python train.py --tie_word_embeddings=false --init_std_qkv=0.0189 --init_std_up=0.0189 --lr_mult_down=2.0 --z_loss=0.0001 --train_tokens=459800000
Each number is 200 + 20 x the weight over the matrix's rms, rounded and kept within 0 to 999. Layers, rows and columns count from 0.

# gate: layer 7 MLP gate, 1216x512, rms 0.067, rows 1120-1154, columns 0-63
# up: layer 7 MLP up, 1216x512, rms 0.068, rows 1120-1154, columns 0-63
# down: layer 7 MLP down (transposed), 1216x512, rms 0.126, rows 1120-1154, columns 0-63
gate1120,215,164,205,202,206,185,188,236,166,196,235,193,203,205,211,172,255,185,194,192,214,187,189,187,199,205,166,176,181,226,165,192,199,210,244,219,216,210,200,195,248,207,190,209,192,177,210,189,172,188,203,226,214,202,154,173,185,189,175,189,204,187,225,220
up1120,214,206,208,224,183,201,166,173,181,208,164,169,229,208,219,183,243,199,222,198,246,204,178,183,190,167,204,225,191,205,207,189,187,186,214,196,214,191,219,199,164,199,212,260,188,184,200,216,228,203,229,209,207,141,167,215,207,183,183,199,160,194,227,201
down1120,221,220,170,240,207,192,199,158,222,176,184,204,265,189,210,183,212,207,210,226,226,226,182,213,188,157,170,187,194,212,225,151,221,174,171,167,179,236,228,205,221,194,208,183,218,216,188,231,193,222,211,200,185,224,192,213,212,212,209,217,187,175,224,182
gate1121,152,218,216,221,171,197,210,205,194,189,174,212,207,206,227,189,196,224,256,205,223,201,195,219,185,186,198,234,206,215,184,176,216,211,212,200,199,203,212,200,183,173,167,193,204,201,188,185,226,159,213,208,195,195,172,169,180,166,154,187,200,202,183,184
up1121,195,217,213,199,211,204,178,203,217,199,206,179,182,146,218,204,201,196,181,202,222,214,235,223,208,180,237,199,190,182,218,159,210,199,224,199,164,155,204,234,201,196,150,202,192,216,193,226,159,179,180,181,201,196,197,200,173,185,200,189,220,201,194,216
down1121,160,192,199,219,183,206,202,205,227,172,175,200,208,160,200,215,201,176,197,190,205,223,207,245,183,191,240,236,221,181,204,186,194,183,174,194,192,224,231,188,214,194,218,183,178,180,181,222,204,216,182,176,175,208,172,211,182,196,224,213,166,178,225,202
gate1122,196,206,208,215,177,192,209,194,242,185,220,217,234,222,227,168,219,203,169,193,194,213,186,189,217,196,228,185,214,227,226,182,184,186,166,192,174,194,188,201,225,199,176,188,220,202,196,215,199,184,210,236,201,208,190,198,219,220,229,218,184,164,164,197
up1122,198,238,226,232,189,179,225,179,221,188,195,222,215,226,221,192,203,199,183,231,229,190,192,221,184,224,226,201,192,208,209,180,203,198,163,208,164,189,175,214,215,182,184,183,178,239,211,239,217,188,168,227,192,194,202,187,210,198,236,246,191,189,189,176
down1122,219,177,242,153,177,196,196,229,198,219,207,196,206,193,220,175,227,197,195,194,219,226,189,244,200,214,217,215,241,203,169,206,209,176,197,199,183,177,241,167,191,193,192,217,217,197,179,207,216,172,205,205,194,169,189,239,195,223,187,192,181,188,201,205
gate1123,192,208,191,203,192,212,200,231,201,197,205,255,181,187,206,185,213,209,241,198,204,183,192,209,203,145,176,187,195,187,203,161,209,229,187,239,202,158,170,205,173,232,183,212,194,198,177,214,204,165,201,257,219,215,218,194,199,178,184,193,190,180,222,202
up1123,199,193,201,173,177,183,202,225,192,188,188,206,182,211,214,206,191,216,210,197,172,196,191,188,213,196,182,212,181,202,188,212,193,168,197,201,208,194,206,202,227,195,187,176,211,194,181,167,238,191,218,186,169,185,196,223,196,189,223,231,226,195,195,227
down1123,161,211,220,224,180,180,197,192,187,208,176,190,211,220,193,159,223,194,204,205,158,223,208,205,206,230,215,219,190,165,197,237,190,195,211,193,218,162,197,181,226,261,247,171,152,172,187,210,193,200,191,222,188,181,164,201,209,213,171,224,204,215,210,183
gate1124,209,198,191,221,207,215,208,188,207,197,194,198,194,197,178,207,189,204,200,226,190,210,165,203,176,207,199,192,193,183,217,233,199,179,195,226,229,205,216,220,189,198,179,207,172,196,214,228,177,213,181,196,213,202,187,212,211,177,239,185,214,240,229,185
up1124,158,178,182,190,220,185,202,204,161,215,206,173,239,197,200,198,208,210,178,217,205,244,225,228,192,165,201,208,183,190,211,183,191,170,192,223,231,223,189,220,209,205,167,190,173,191,222,199,189,192,215,215,209,196,182,206,189,209,211,178,216,176,191,214
down1124,177,204,173,201,204,207,216,236,174,233,228,207,179,207,207,210,207,192,225,181,192,198,220,199,220,204,222,204,206,194,169,196,196,185,199,201,260,202,197,224,209,206,182,191,195,201,192,184,248,198,216,207,186,187,200,219,187,193,189,196,212,172,174,210
gate1125,236,196,209,219,192,194,221,219,183,202,194,192,195,202,190,217,217,180,204,192,208,191,200,194,175,188,195,208,188,189,204,219,186,198,201,174,209,183,223,197,238,201,228,187,223,162,198,199,203,234,244,203,194,195,174,212,185,252,185,188,198,194,226,198
up1125,166,215,203,212,212,167,234,207,224,216,172,182,240,195,187,191,195,201,197,208,192,183,171,200,184,173,194,222,196,216,176,225,210,174,201,197,208,230,258,227,183,197,210,208,197,236,156,187,197,208,174,193,196,229,205,165,230,233,177,204,184,221,212,185
down1125,195,200,212,188,235,200,195,164,212,235,188,197,202,186,173,213,235,195,233,179,212,277,193,205,172,201,191,175,210,203,179,221,195,171,210,229,197,171,237,214,199,249,229,198,157,202,201,213,226,183,173,214,237,190,194,203,197,174,193,208,204,216,182,213
gate1126,169,213,182,195,227,192,182,218,230,196,186,183,216,206,166,191,207,203,205,231,206,209,211,218,251,205,180,200,184,187,195,222,206,185,176,171,208,177,214,219,236,224,183,191,193,200,248,205,210,220,188,201,180,190,179,159,216,192,221,188,185,190,218,201
up1126,210,184,208,190,184,184,200,208,212,206,180,208,213,187,194,170,210,203,213,202,220,223,188,179,222,197,189,252,228,176,187,204,196,198,194,197,228,200,220,212,211,156,200,217,195,197,211,197,240,199,196,203,150,203,194,201,237,201,196,261,165,209,224,185
down1126,221,208,221,190,195,194,196,187,208,208,205,222,232,208,212,188,244,181,207,171,204,206,191,204,214,192,189,184,195,162,216,210,214,198,196,184,172,192,203,189,182,134,200,174,201,227,201,198,191,164,215,187,220,188,205,205,243,191,220,217,183,187,220,211
gate1127,194,192,227,203,183,208,177,235,167,166,210,231,184,212,200,170,177,191,209,247,167,180,209,195,183,182,182,199,191,179,183,172,193,206,230,222,255,196,242,216,187,175,163,181,210,161,185,230,179,229,202,194,202,204,206,190,183,213,227,217,209,226,226,189
up1127,165,195,200,234,175,206,183,180,206,193,184,171,229,185,204,230,201,198,183,193,222,204,210,190,218,207,174,204,171,217,200,211,178,160,230,201,190,180,171,214,189,214,155,209,197,180,205,207,196,219,203,249,228,203,213,204,224,215,191,195,222,224,190,190
down1127,181,202,166,176,203,180,157,205,212,208,226,207,212,177,183,186,216,214,186,190,210,206,232,172,179,179,199,183,214,199,191,179,186,189,210,205,219,223,177,190,188,182,180,229,239,212,185,208,234,242,205,228,180,172,216,203,183,201,199,206,174,221,212,184
gate1128,222,201,159,174,219,199,189,200,181,188,206,195,193,202,200,193,202,192,194,198,215,191,184,167,194,186,180,174,184,203,204,191,202,205,211,170,220,186,205,216,222,177,202,192,193,212,184,198,224,170,265,214,200,166,196,218,213,228,219,192,185,197,191,207
up1128,205,176,210,176,225,198,219,204,201,203,181,208,200,201,232,188,200,200,199,183,210,190,198,202,239,192,168,221,204,188,241,200,191,228,235,200,206,196,169,206,197,197,188,196,168,218,242,181,188,218,218,193,213,146,201,197,195,202,173,183,218,218,159,216
down1128,208,187,172,191,198,210,185,203,159,186,225,214,212,205,206,187,187,206,200,173,192,210,204,209,224,174,249,214,190,160,197,228,188,225,218,206,217,195,206,223,207,197,196,219,184,175,176,165,217,198,204,235,189,191,168,185,201,208,220,227,210,201,181,202
gate1129,250,181,207,210,246,211,191,212,203,194,174,201,194,229,179,201,141,239,191,192,204,198,210,186,216,197,216,229,197,200,197,184,188,239,238,236,214,194,176,200,225,186,213,218,203,212,183,195,231,187,190,215,225,212,191,199,210,171,201,217,210,202,239,199
up1129,233,182,189,174,180,187,203,192,211,201,166,196,172,193,177,214,213,221,192,200,178,220,211,176,202,202,180,198,214,199,244,179,182,182,186,189,193,191,224,190,213,215,201,176,208,221,206,186,157,176,221,184,199,201,194,182,204,200,219,198,198,188,212,213
down1129,225,157,204,161,213,200,160,208,198,196,194,229,225,209,218,194,236,180,165,220,188,185,225,185,196,190,202,183,162,232,235,203,192,217,203,197,194,202,240,197,174,220,192,179,231,210,191,202,209,241,202,187,206,190,175,192,178,212,210,177,229,204,193,201
gate1130,193,153,202,191,171,231,210,216,216,219,207,179,191,269,210,176,190,190,244,181,223,238,188,220,156,228,170,209,173,240,207,197,217,224,203,200,166,235,209,216,206,213,219,207,219,204,217,241,197,188,174,205,203,224,202,224,190,217,175,173,233,184,237,157
up1130,234,235,215,207,200,177,172,205,189,241,229,174,168,201,198,189,167,170,205,210,213,207,194,194,182,205,203,188,214,191,197,196,201,204,166,173,192,205,180,219,219,217,231,254,204,188,184,237,212,178,184,205,187,183,202,216,228,186,219,163,192,213,212,224
down1130,199,179,202,226,184,194,218,195,187,222,203,150,201,210,243,216,185,194,200,245,221,166,155,198,156,197,199,219,181,220,200,218,210,223,205,195,176,234,157,229,214,225,208,252,209,223,209,158,211,172,165,240,199,203,220,200,192,193,179,229,223,141,252,199
gate1131,216,197,177,189,191,201,204,177,213,215,183,196,189,229,192,220,191,193,233,180,190,204,216,199,234,232,204,228,220,197,197,209,238,209,191,189,178,185,204,233,200,251,192,253,163,185,196,219,192,180,225,214,202,171,213,202,174,161,192,182,154,184,210,213
up1131,221,207,213,182,210,206,211,208,176,176,238,212,209,199,198,231,186,224,221,208,194,206,205,160,185,195,187,168,213,183,180,185,216,171,203,170,225,190,223,182,201,196,226,226,213,144,170,203,185,210,191,210,180,170,200,187,221,196,221,173,181,193,183,205
down1131,207,193,193,200,188,194,179,217,193,160,202,173,202,191,162,217,190,208,219,215,176,181,182,224,223,186,199,206,194,201,162,163,217,200,213,201,218,164,158,206,192,206,217,179,213,227,197,219,219,199,198,192,180,179,201,192,177,199,211,196,186,188,193,216
gate1132,185,214,202,213,192,193,190,191,189,176,195,214,186,235,181,177,193,154,198,172,179,187,195,179,193,172,190,179,204,211,177,174,189,189,253,179,181,207,227,214,220,186,213,190,215,201,240,192,204,234,206,210,237,199,210,218,225,199,215,232,202,211,215,172
up1132,161,199,179,202,210,227,170,191,204,204,206,186,168,227,187,211,229,214,210,239,173,186,148,238,177,218,199,185,218,199,225,210,208,204,199,167,209,229,213,193,168,200,234,205,149,219,198,195,211,224,204,213,206,212,248,172,171,187,232,227,194,212,187,219
down1132,212,174,182,223,203,214,221,202,214,233,215,212,139,193,178,185,193,192,211,222,205,211,153,201,214,183,173,188,191,222,212,233,184,205,157,216,187,154,179,182,197,205,204,235,162,223,184,185,166,164,221,203,199,222,205,208,186,188,213,222,182,202,215,196
gate1133,183,210,193,184,191,185,189,244,176,188,194,207,208,180,188,189,227,228,229,166,212,199,196,218,187,220,221,202,197,193,216,219,213,209,187,241,180,171,193,219,174,184,163,218,244,190,187,202,220,181,228,217,186,180,190,204,191,220,191,205,207,237,186,152
up1133,204,185,189,212,237,183,196,202,228,185,175,158,184,178,201,181,137,217,192,186,201,209,170,164,239,216,183,211,187,205,207,183,169,185,160,198,246,160,195,180,191,215,191,192,178,224,154,186,177,224,186,180,222,219,209,195,186,183,180,208,193,183,181,231
down1133,186,201,203,214,206,214,196,227,233,177,182,193,209,216,187,205,167,198,173,180,205,173,228,220,221,209,187,199,189,240,221,201,186,218,182,181,205,214,201,220,220,188,167,245,200,205,191,166,196,172,211,193,197,204,208,163,179,199,203,198,205,198,234,215
gate1134,217,226,213,212,205,206,169,228,241,196,194,183,195,183,214,191,201,210,185,217,222,171,184,185,221,178,196,168,205,196,212,202,177,183,205,224,223,210,205,187,188,205,203,214,220,205,203,229,228,235,227,230,221,215,210,201,187,178,198,203,208,207,213,187
up1134,212,192,175,181,198,206,229,214,198,222,208,216,141,179,216,204,184,176,208,212,180,197,211,205,185,193,206,181,183,210,207,171,230,197,200,200,248,195,205,189,208,212,184,214,198,226,218,191,195,191,206,153,174,237,215,180,181,198,172,226,182,187,211,234
down1134,197,190,213,207,208,231,257,177,182,205,219,209,185,167,194,187,208,186,229,231,196,186,194,209,173,212,196,161,208,230,197,205,212,214,197,220,187,182,154,199,172,232,205,204,205,228,207,211,195,180,222,203,211,211,185,186,197,165,170,188,199,196,230,175
gate1135,199,218,204,194,146,172,197,209,210,177,225,210,177,195,217,221,216,218,168,196,195,204,211,210,209,209,228,177,202,206,170,188,227,156,210,215,197,199,179,213,218,202,212,209,201,168,214,180,180,181,221,178,211,202,224,167,187,204,215,147,198,208,168,232
up1135,222,193,185,220,180,224,206,188,223,181,216,233,158,214,168,205,205,220,212,206,205,186,181,178,156,207,218,191,206,171,185,177,249,184,176,203,189,194,241,215,195,185,225,276,227,170,202,180,244,211,210,200,210,210,201,190,193,177,186,212,219,198,194,213
down1135,171,238,191,182,181,170,182,205,227,184,184,221,200,243,185,216,236,185,193,203,197,170,195,232,178,195,188,212,195,197,194,172,225,174,202,182,185,201,199,205,196,192,199,236,198,190,180,229,212,216,208,186,185,212,184,185,217,201,202,182,178,197,191,212
gate1136,239,220,211,208,189,204,218,227,194,193,184,170,209,188,188,213,200,188,179,191,195,219,209,214,206,177,191,208,194,189,207,230,198,255,198,180,232,187,195,176,209,189,204,175,239,198,195,181,225,201,194,200,222,217,194,219,172,203,218,215,224,203,184,215
up1136,183,212,170,192,223,179,178,230,195,185,155,206,201,206,207,209,184,182,204,206,229,211,215,193,176,220,210,209,197,225,228,223,183,189,179,211,202,149,230,204,197,197,225,217,205,176,186,201,191,152,217,192,201,188,173,205,200,214,182,198,225,191,203,197
down1136,218,198,176,163,205,232,208,193,204,160,202,203,211,228,242,228,206,207,230,236,208,165,185,218,166,208,180,195,188,204,166,172,206,198,213,203,198,194,186,175,183,214,201,210,204,219,243,182,172,193,194,149,187,207,177,182,199,225,194,196,198,162,206,184
gate1137,202,232,187,197,211,173,180,213,185,213,171,194,161,216,187,203,216,187,209,212,181,231,196,215,196,217,188,194,193,190,183,178,209,185,223,175,204,191,173,204,200,222,246,216,169,212,195,204,194,194,177,235,206,188,218,226,165,180,178,183,206,201,212,196
up1137,150,179,212,218,183,225,187,198,183,193,173,225,191,209,176,171,182,204,210,180,239,208,223,187,196,206,160,217,181,187,222,171,221,175,192,192,198,194,188,209,182,183,208,172,201,192,220,191,149,181,201,204,197,170,214,227,188,175,186,202,179,196,212,185
down1137,232,217,149,215,220,199,214,213,201,190,192,192,242,201,194,168,184,230,203,202,195,254,205,209,225,164,206,180,219,245,192,189,206,174,170,185,182,204,194,223,200,198,229,228,192,158,207,225,194,216,180,189,196,218,195,236,211,187,223,175,183,225,222,190
gate1138,217,209,212,201,138,211,179,187,199,212,187,190,245,220,198,176,209,180,196,232,167,188,168,223,204,202,197,183,218,200,175,187,207,206,195,195,227,239,187,225,205,193,234,180,228,186,136,165,207,179,217,204,190,222,177,220,201,205,193,210,230,205,191,191
up1138,220,153,181,183,201,234,213,214,191,224,206,204,171,193,219,209,193,207,211,200,208,164,181,227,217,146,206,169,230,201,209,213,181,210,226,238,201,186,204,250,212,210,196,203,218,220,177,184,246,183,203,227,182,209,187,235,219,205,198,253,209,194,202,197
down1138,201,214,205,208,217,209,170,199,177,220,222,222,180,154,145,203,200,193,175,216,228,169,193,185,219,214,205,222,224,177,226,209,188,203,223,237,180,183,170,205,243,211,223,191,194,182,183,226,186,175,184,174,213,199,211,206,225,220,215,244,186,186,207,186
gate1139,212,197,198,219,190,231,194,224,156,174,181,244,212,221,215,205,202,220,188,226,184,225,211,211,240,208,168,187,204,198,200,181,155,218,224,218,192,210,190,181,193,188,215,178,163,190,219,215,200,198,169,221,177,186,188,208,214,241,145,226,242,188,222,199
up1139,210,197,187,197,187,231,235,186,201,208,204,207,208,186,181,228,171,204,197,218,202,223,221,191,192,190,190,196,211,227,183,205,160,205,185,220,207,172,186,180,171,177,203,194,184,220,180,194,221,218,202,210,189,201,224,200,221,246,160,180,220,216,228,197
down1139,169,208,216,212,183,205,213,200,195,177,228,195,204,209,211,225,158,166,215,203,202,229,213,196,166,167,192,187,192,243,197,176,163,188,183,223,184,169,184,177,196,156,163,188,173,212,211,168,222,238,221,189,182,178,250,230,198,213,178,187,206,229,194,198
gate1140,193,212,171,184,196,212,179,174,197,194,182,202,180,168,234,227,207,163,216,215,222,188,205,146,166,214,198,205,198,190,188,247,170,215,252,193,183,237,207,204,214,196,242,194,190,183,204,196,203,149,202,204,209,169,211,179,208,186,191,204,208,196,207,188
up1140,182,193,226,194,209,223,177,210,178,204,181,225,212,208,187,236,226,254,213,212,189,199,171,204,231,201,206,212,225,206,188,207,174,155,206,167,234,169,161,199,165,151,202,201,220,211,195,194,196,214,197,185,172,192,219,201,187,212,161,208,206,178,186,188
down1140,201,206,173,200,178,180,219,190,184,177,216,204,234,224,200,171,207,225,195,200,215,198,206,236,214,236,165,212,199,197,168,195,191,185,185,169,200,211,187,206,203,199,169,197,224,177,173,210,157,201,206,197,190,192,199,190,234,219,181,191,212,201,200,212
gate1141,196,175,225,193,174,199,197,227,197,178,180,219,230,219,211,202,180,193,230,214,220,217,265,202,186,203,201,194,185,163,175,182,229,199,192,225,178,216,196,209,226,210,207,204,199,195,253,221,201,224,218,191,193,185,191,225,186,195,225,173,197,205,175,213
up1141,201,195,199,201,202,187,213,191,206,139,190,231,187,203,198,224,197,195,223,217,219,198,203,235,206,213,188,194,200,204,188,206,183,203,241,228,163,193,204,206,206,212,187,213,205,219,217,176,215,208,167,201,191,218,169,186,181,218,200,202,204,201,185,204
down1141,164,180,176,152,177,238,228,212,213,246,208,213,180,233,179,204,175,221,162,195,172,131,189,202,167,197,194,192,198,188,188,166,185,205,201,253,204,186,207,164,170,209,174,208,215,182,185,198,192,191,218,196,191,209,179,214,208,178,194,205,226,200,178,204
gate1142,202,227,229,210,202,221,206,185,225,220,183,191,228,261,209,205,212,208,208,201,200,206,231,194,186,218,182,208,229,218,225,234,198,248,185,189,177,190,192,174,184,229,182,199,177,240,202,218,247,135,184,217,196,168,217,196,183,207,201,189,193,210,187,204
up1142,200,190,203,219,190,156,192,191,203,202,180,210,204,145,211,200,195,199,206,223,219,169,239,234,184,201,219,202,174,210,198,168,218,208,221,243,217,156,183,225,179,189,197,185,196,215,182,213,176,250,199,210,194,219,162,213,216,185,223,177,222,214,188,199
down1142,209,181,184,231,181,204,176,155,197,220,209,200,203,252,205,218,217,199,217,211,204,228,204,214,188,218,207,221,214,227,196,181,220,193,197,228,204,203,156,199,197,200,168,176,173,175,187,183,205,211,201,197,200,217,182,179,215,205,179,216,225,224,192,197
gate1143,232,244,247,207,194,216,175,212,202,235,222,250,208,234,204,192,149,172,214,198,214,226,243,183,205,201,179,233,180,182,213,180,230,221,195,238,163,204,194,156,200,216,167,193,216,192,186,214,235,205,222,236,189,219,171,200,221,195,208,188,228,194,194,183
up1143,204,204,181,175,208,219,222,223,184,216,158,198,198,232,197,207,208,206,193,198,192,206,197,234,184,200,204,183,195,192,211,173,194,192,196,227,196,217,202,187,225,191,199,189,190,234,154,222,202,179,179,211,184,215,177,185,227,223,192,161,191,194,191,191
down1143,161,190,177,164,212,202,203,203,205,179,189,194,201,214,236,180,199,168,210,220,185,176,194,218,210,189,198,193,201,201,222,190,204,200,219,218,196,192,206,178,177,190,204,186,210,199,189,174,192,188,186,205,193,185,205,195,224,220,207,208,214,189,215,198
gate1144,208,202,224,202,231,206,192,228,204,206,188,237,196,182,187,198,207,202,189,201,240,216,215,216,191,185,203,221,204,237,192,224,169,194,215,244,215,208,217,192,192,209,181,171,205,208,200,198,187,191,213,192,211,232,186,229,190,195,214,210,191,155,168,198
up1144,188,202,218,210,211,193,197,213,173,209,229,188,189,175,216,188,171,215,211,197,203,228,194,189,213,199,187,230,225,205,164,191,178,207,190,194,185,201,215,180,210,199,210,191,206,188,194,204,169,181,203,180,199,203,180,200,208,202,202,212,224,189,200,154
down1144,150,204,205,198,237,179,220,209,236,247,198,204,178,186,192,202,226,223,210,232,190,223,188,202,193,201,216,206,195,219,175,170,158,177,183,165,179,214,205,216,203,221,193,193,223,216,194,171,192,200,195,186,198,186,204,179,177,217,203,164,204,172,233,214
gate1145,182,192,205,176,201,212,198,191,197,190,235,206,186,262,199,191,201,196,164,189,222,199,183,225,196,222,167,236,207,240,189,166,215,216,205,211,214,153,222,168,216,200,196,183,198,189,214,225,210,161,214,200,168,178,225,190,191,204,231,230,180,174,198,206
up1145,151,178,206,223,195,225,170,222,168,197,180,193,176,224,210,197,158,192,180,177,204,175,241,214,201,212,215,216,179,177,198,190,194,259,192,221,210,197,193,178,196,165,203,190,156,161,248,209,197,183,189,199,151,209,202,203,200,192,220,230,208,186,202,176
down1145,223,218,211,203,208,228,205,197,238,165,187,195,207,184,184,216,211,191,224,209,208,220,201,163,209,168,194,193,173,187,207,212,193,197,223,200,194,191,198,212,207,206,202,219,185,220,233,242,199,214,216,200,203,219,198,205,188,205,205,203,209,214,197,202
gate1146,165,224,158,184,179,219,226,178,207,199,166,191,152,193,233,216,195,194,177,206,195,193,136,228,259,209,194,215,220,240,205,205,222,179,194,181,195,195,201,204,182,188,201,178,218,211,214,226,176,194,209,198,184,213,202,196,199,187,186,191,240,219,194,195
up1146,231,216,191,215,221,183,209,239,234,217,185,184,204,211,229,216,160,217,178,215,203,181,190,231,235,227,208,227,211,202,201,235,189,210,189,176,199,175,192,198,192,187,220,218,237,230,202,195,223,185,216,200,181,178,198,158,140,193,181,225,221,179,222,215
down1146,209,193,222,220,185,191,194,201,211,229,199,169,193,216,176,158,216,204,199,233,207,180,217,173,172,203,179,166,175,171,183,234,221,209,200,214,193,199,213,197,205,170,205,210,230,214,203,199,207,218,186,186,233,203,161,200,210,212,193,214,165,185,199,197
gate1147,189,215,196,224,188,223,222,235,184,165,184,233,176,177,249,198,217,176,203,227,182,216,228,207,220,195,149,218,209,219,199,205,217,205,211,176,183,220,185,174,189,183,178,199,199,194,165,217,207,171,201,210,211,230,234,233,195,211,213,194,155,201,210,198
up1147,252,206,220,207,191,201,202,180,203,220,242,158,204,217,185,229,215,199,190,184,224,180,197,213,217,204,240,224,236,238,190,211,164,182,170,200,207,225,174,207,159,186,189,205,203,156,200,212,204,217,187,182,231,199,189,198,200,236,189,186,183,180,202,201
down1147,207,218,207,221,229,184,247,217,213,201,209,202,198,214,210,230,200,202,199,186,213,229,226,185,189,221,204,221,190,206,195,192,211,182,220,199,204,212,195,201,182,211,186,209,228,211,176,193,239,200,195,166,177,208,172,214,195,199,217,186,202,197,196,185
gate1148,183,216,209,208,196,181,203,238,185,203,189,192,251,199,214,218,178,203,230,183,204,167,199,222,233,208,214,212,204,184,176,212,203,221,198,179,192,219,194,189,211,188,198,226,193,196,187,206,197,220,207,191,196,174,203,204,203,220,165,211,191,217,207,171
up1148,214,232,224,218,170,187,236,180,175,189,231,204,215,176,191,207,220,196,231,229,198,233,162,221,211,217,177,206,185,186,197,171,197,219,209,167,225,195,188,220,180,209,235,199,214,207,210,195,161,210,172,220,202,221,219,150,184,176,158,223,218,193,201,201
down1148,201,189,172,206,199,165,205,218,215,176,198,200,219,163,232,194,200,219,193,229,209,197,218,156,207,198,205,209,223,207,208,195,199,216,201,203,191,185,213,171,225,179,201,222,207,179,198,193,203,224,216,195,180,203,213,230,209,186,207,180,207,217,203,214
gate1149,194,166,192,188,180,215,230,160,182,198,222,205,226,213,193,200,166,218,161,178,221,202,212,202,196,202,175,182,210,202,222,203,193,189,189,220,184,191,202,209,230,199,200,176,232,192,191,156,176,201,210,215,196,176,196,202,206,188,187,237,208,199,191,212
up1149,195,217,212,216,234,187,182,209,220,183,202,184,160,212,226,191,178,211,204,187,195,189,203,176,198,198,206,196,209,208,200,189,204,263,159,207,205,183,210,248,241,220,224,197,223,227,204,192,238,206,211,228,204,172,210,209,222,170,211,210,212,222,184,202
down1149,214,214,221,193,201,219,213,185,184,158,165,232,197,239,202,217,185,203,218,214,215,153,188,224,193,183,210,196,217,188,201,214,191,205,196,184,196,223,212,232,187,211,208,245,204,209,201,180,178,203,177,177,206,237,213,212,193,207,216,186,183,234,180,207
gate1150,222,244,211,162,235,212,253,172,194,186,212,190,195,216,203,198,238,226,177,208,233,225,234,208,267,228,190,200,213,190,184,175,188,208,217,213,192,194,192,185,205,202,174,237,199,229,211,195,225,228,205,196,215,179,202,224,176,178,194,231,200,175,199,190
up1150,198,196,208,204,159,201,228,195,196,158,232,159,213,200,214,214,230,195,191,163,231,188,181,198,171,180,184,219,204,209,215,189,196,223,200,197,200,210,192,215,215,197,158,225,159,161,207,207,217,225,205,203,202,199,250,205,211,190,184,204,228,177,198,198
down1150,181,209,182,198,218,229,199,195,222,214,198,228,220,184,231,247,180,165,212,168,178,200,195,190,207,206,214,219,219,176,224,198,175,202,237,199,209,176,206,207,220,217,170,215,168,158,208,188,226,173,202,220,239,198,191,196,230,240,217,213,219,234,225,210
gate1151,223,177,222,190,183,146,216,197,176,210,219,217,214,231,190,216,196,210,188,190,184,211,179,233,184,194,210,211,192,188,205,193,190,181,226,212,193,189,190,204,224,210,213,227,252,191,177,222,209,168,211,223,187,216,209,212,210,176,237,201,206,195,255,216
up1151,199,194,210,214,251,200,173,208,203,200,221,233,222,203,180,203,182,210,192,182,219,214,206,203,209,181,160,194,190,221,197,202,185,201,234,194,159,216,185,220,194,199,203,227,238,191,237,195,174,175,206,173,194,206,199,210,175,186,223,158,180,207,188,184
down1151,201,190,211,238,186,208,193,188,197,179,215,199,213,234,197,216,175,210,207,194,175,198,206,210,188,193,198,223,198,191,214,202,208,212,193,213,180,150,188,194,234,179,220,229,210,192,190,184,217,170,242,183,182,233,188,231,218,232,167,198,193,183,233,187
gate1152,215,194,183,203,197,214,190,216,212,215,165,230,180,238,205,190,194,196,166,200,186,197,188,204,192,199,195,196,164,190,199,198,189,159,214,196,196,162,204,183,200,211,214,200,221,185,235,176,140,202,208,182,184,226,212,178,193,224,215,206,216,195,214,196
up1152,157,188,234,191,216,160,229,210,194,188,193,204,262,198,196,221,175,201,204,200,173,221,212,210,170,222,187,181,188,239,214,186,180,187,190,201,171,237,201,200,205,231,187,170,185,210,204,180,184,201,216,217,205,222,184,218,184,226,219,206,216,199,168,208
down1152,200,205,202,198,183,186,204,210,186,234,221,197,185,203,214,191,209,205,210,157,212,206,202,196,213,201,176,212,233,206,204,198,215,195,222,236,212,202,182,198,164,191,205,211,180,196,237,200,278,205,223,180,205,186,171,222,196,204,215,172,202,221,215,208
gate1153,203,222,205,227,193,175,207,198,157,168,180,227,248,181,208,196,216,178,187,206,192,180,205,195,214,184,187,201,180,201,168,174,203,183,225,209,183,198,235,181,195,183,206,167,184,164,212,220,237,186,225,209,265,193,190,215,142,190,213,164,195,213,207,181
up1153,227,216,187,211,147,236,175,203,244,196,175,209,180,178,191,223,207,191,221,229,185,206,222,154,188,204,178,185,193,202,221,218,207,198,167,168,196,183,181,187,195,203,187,200,184,190,212,212,187,208,177,186,195,202,227,215,177,206,179,219,180,217,224,217
down1153,233,172,188,176,211,192,189,231,210,189,173,225,197,204,149,177,161,176,213,220,194,212,171,202,184,229,208,202,183,214,216,198,202,190,201,212,211,225,180,190,201,204,185,202,182,175,173,217,243,187,215,193,160,191,222,172,213,224,158,174,210,210,237,183
gate1154,189,200,190,175,207,199,206,189,220,210,173,225,187,191,209,205,240,210,210,208,253,242,195,226,189,215,175,216,219,181,186,223,198,194,218,228,222,206,201,209,226,155,200,199,222,214,188,209,231,179,180,211,213,190,186,221,177,203,221,203,197,188,214,207
up1154,214,174,197,218,220,212,177,187,192,186,194,179,204,197,208,157,191,167,234,198,170,199,204,182,207,196,161,224,228,200,193,194,183,215,194,180,192,209,191,249,159,210,200,226,173,219,177,227,181,232,239,194,200,202,226,202,190,200,165,209,192,216,203,228
down1154,164,218,190,202,211,207,205,199,159,167,199,174,184,161,233,214,174,221,222,218,161,204,201,196,194,183,172,200,204,212,196,193,185,201,188,208,212,221,177,220,204,194,178,171,183,224,166,165,183,199,207,201,213,198,197,168,206,192,201,232,186,196,173,198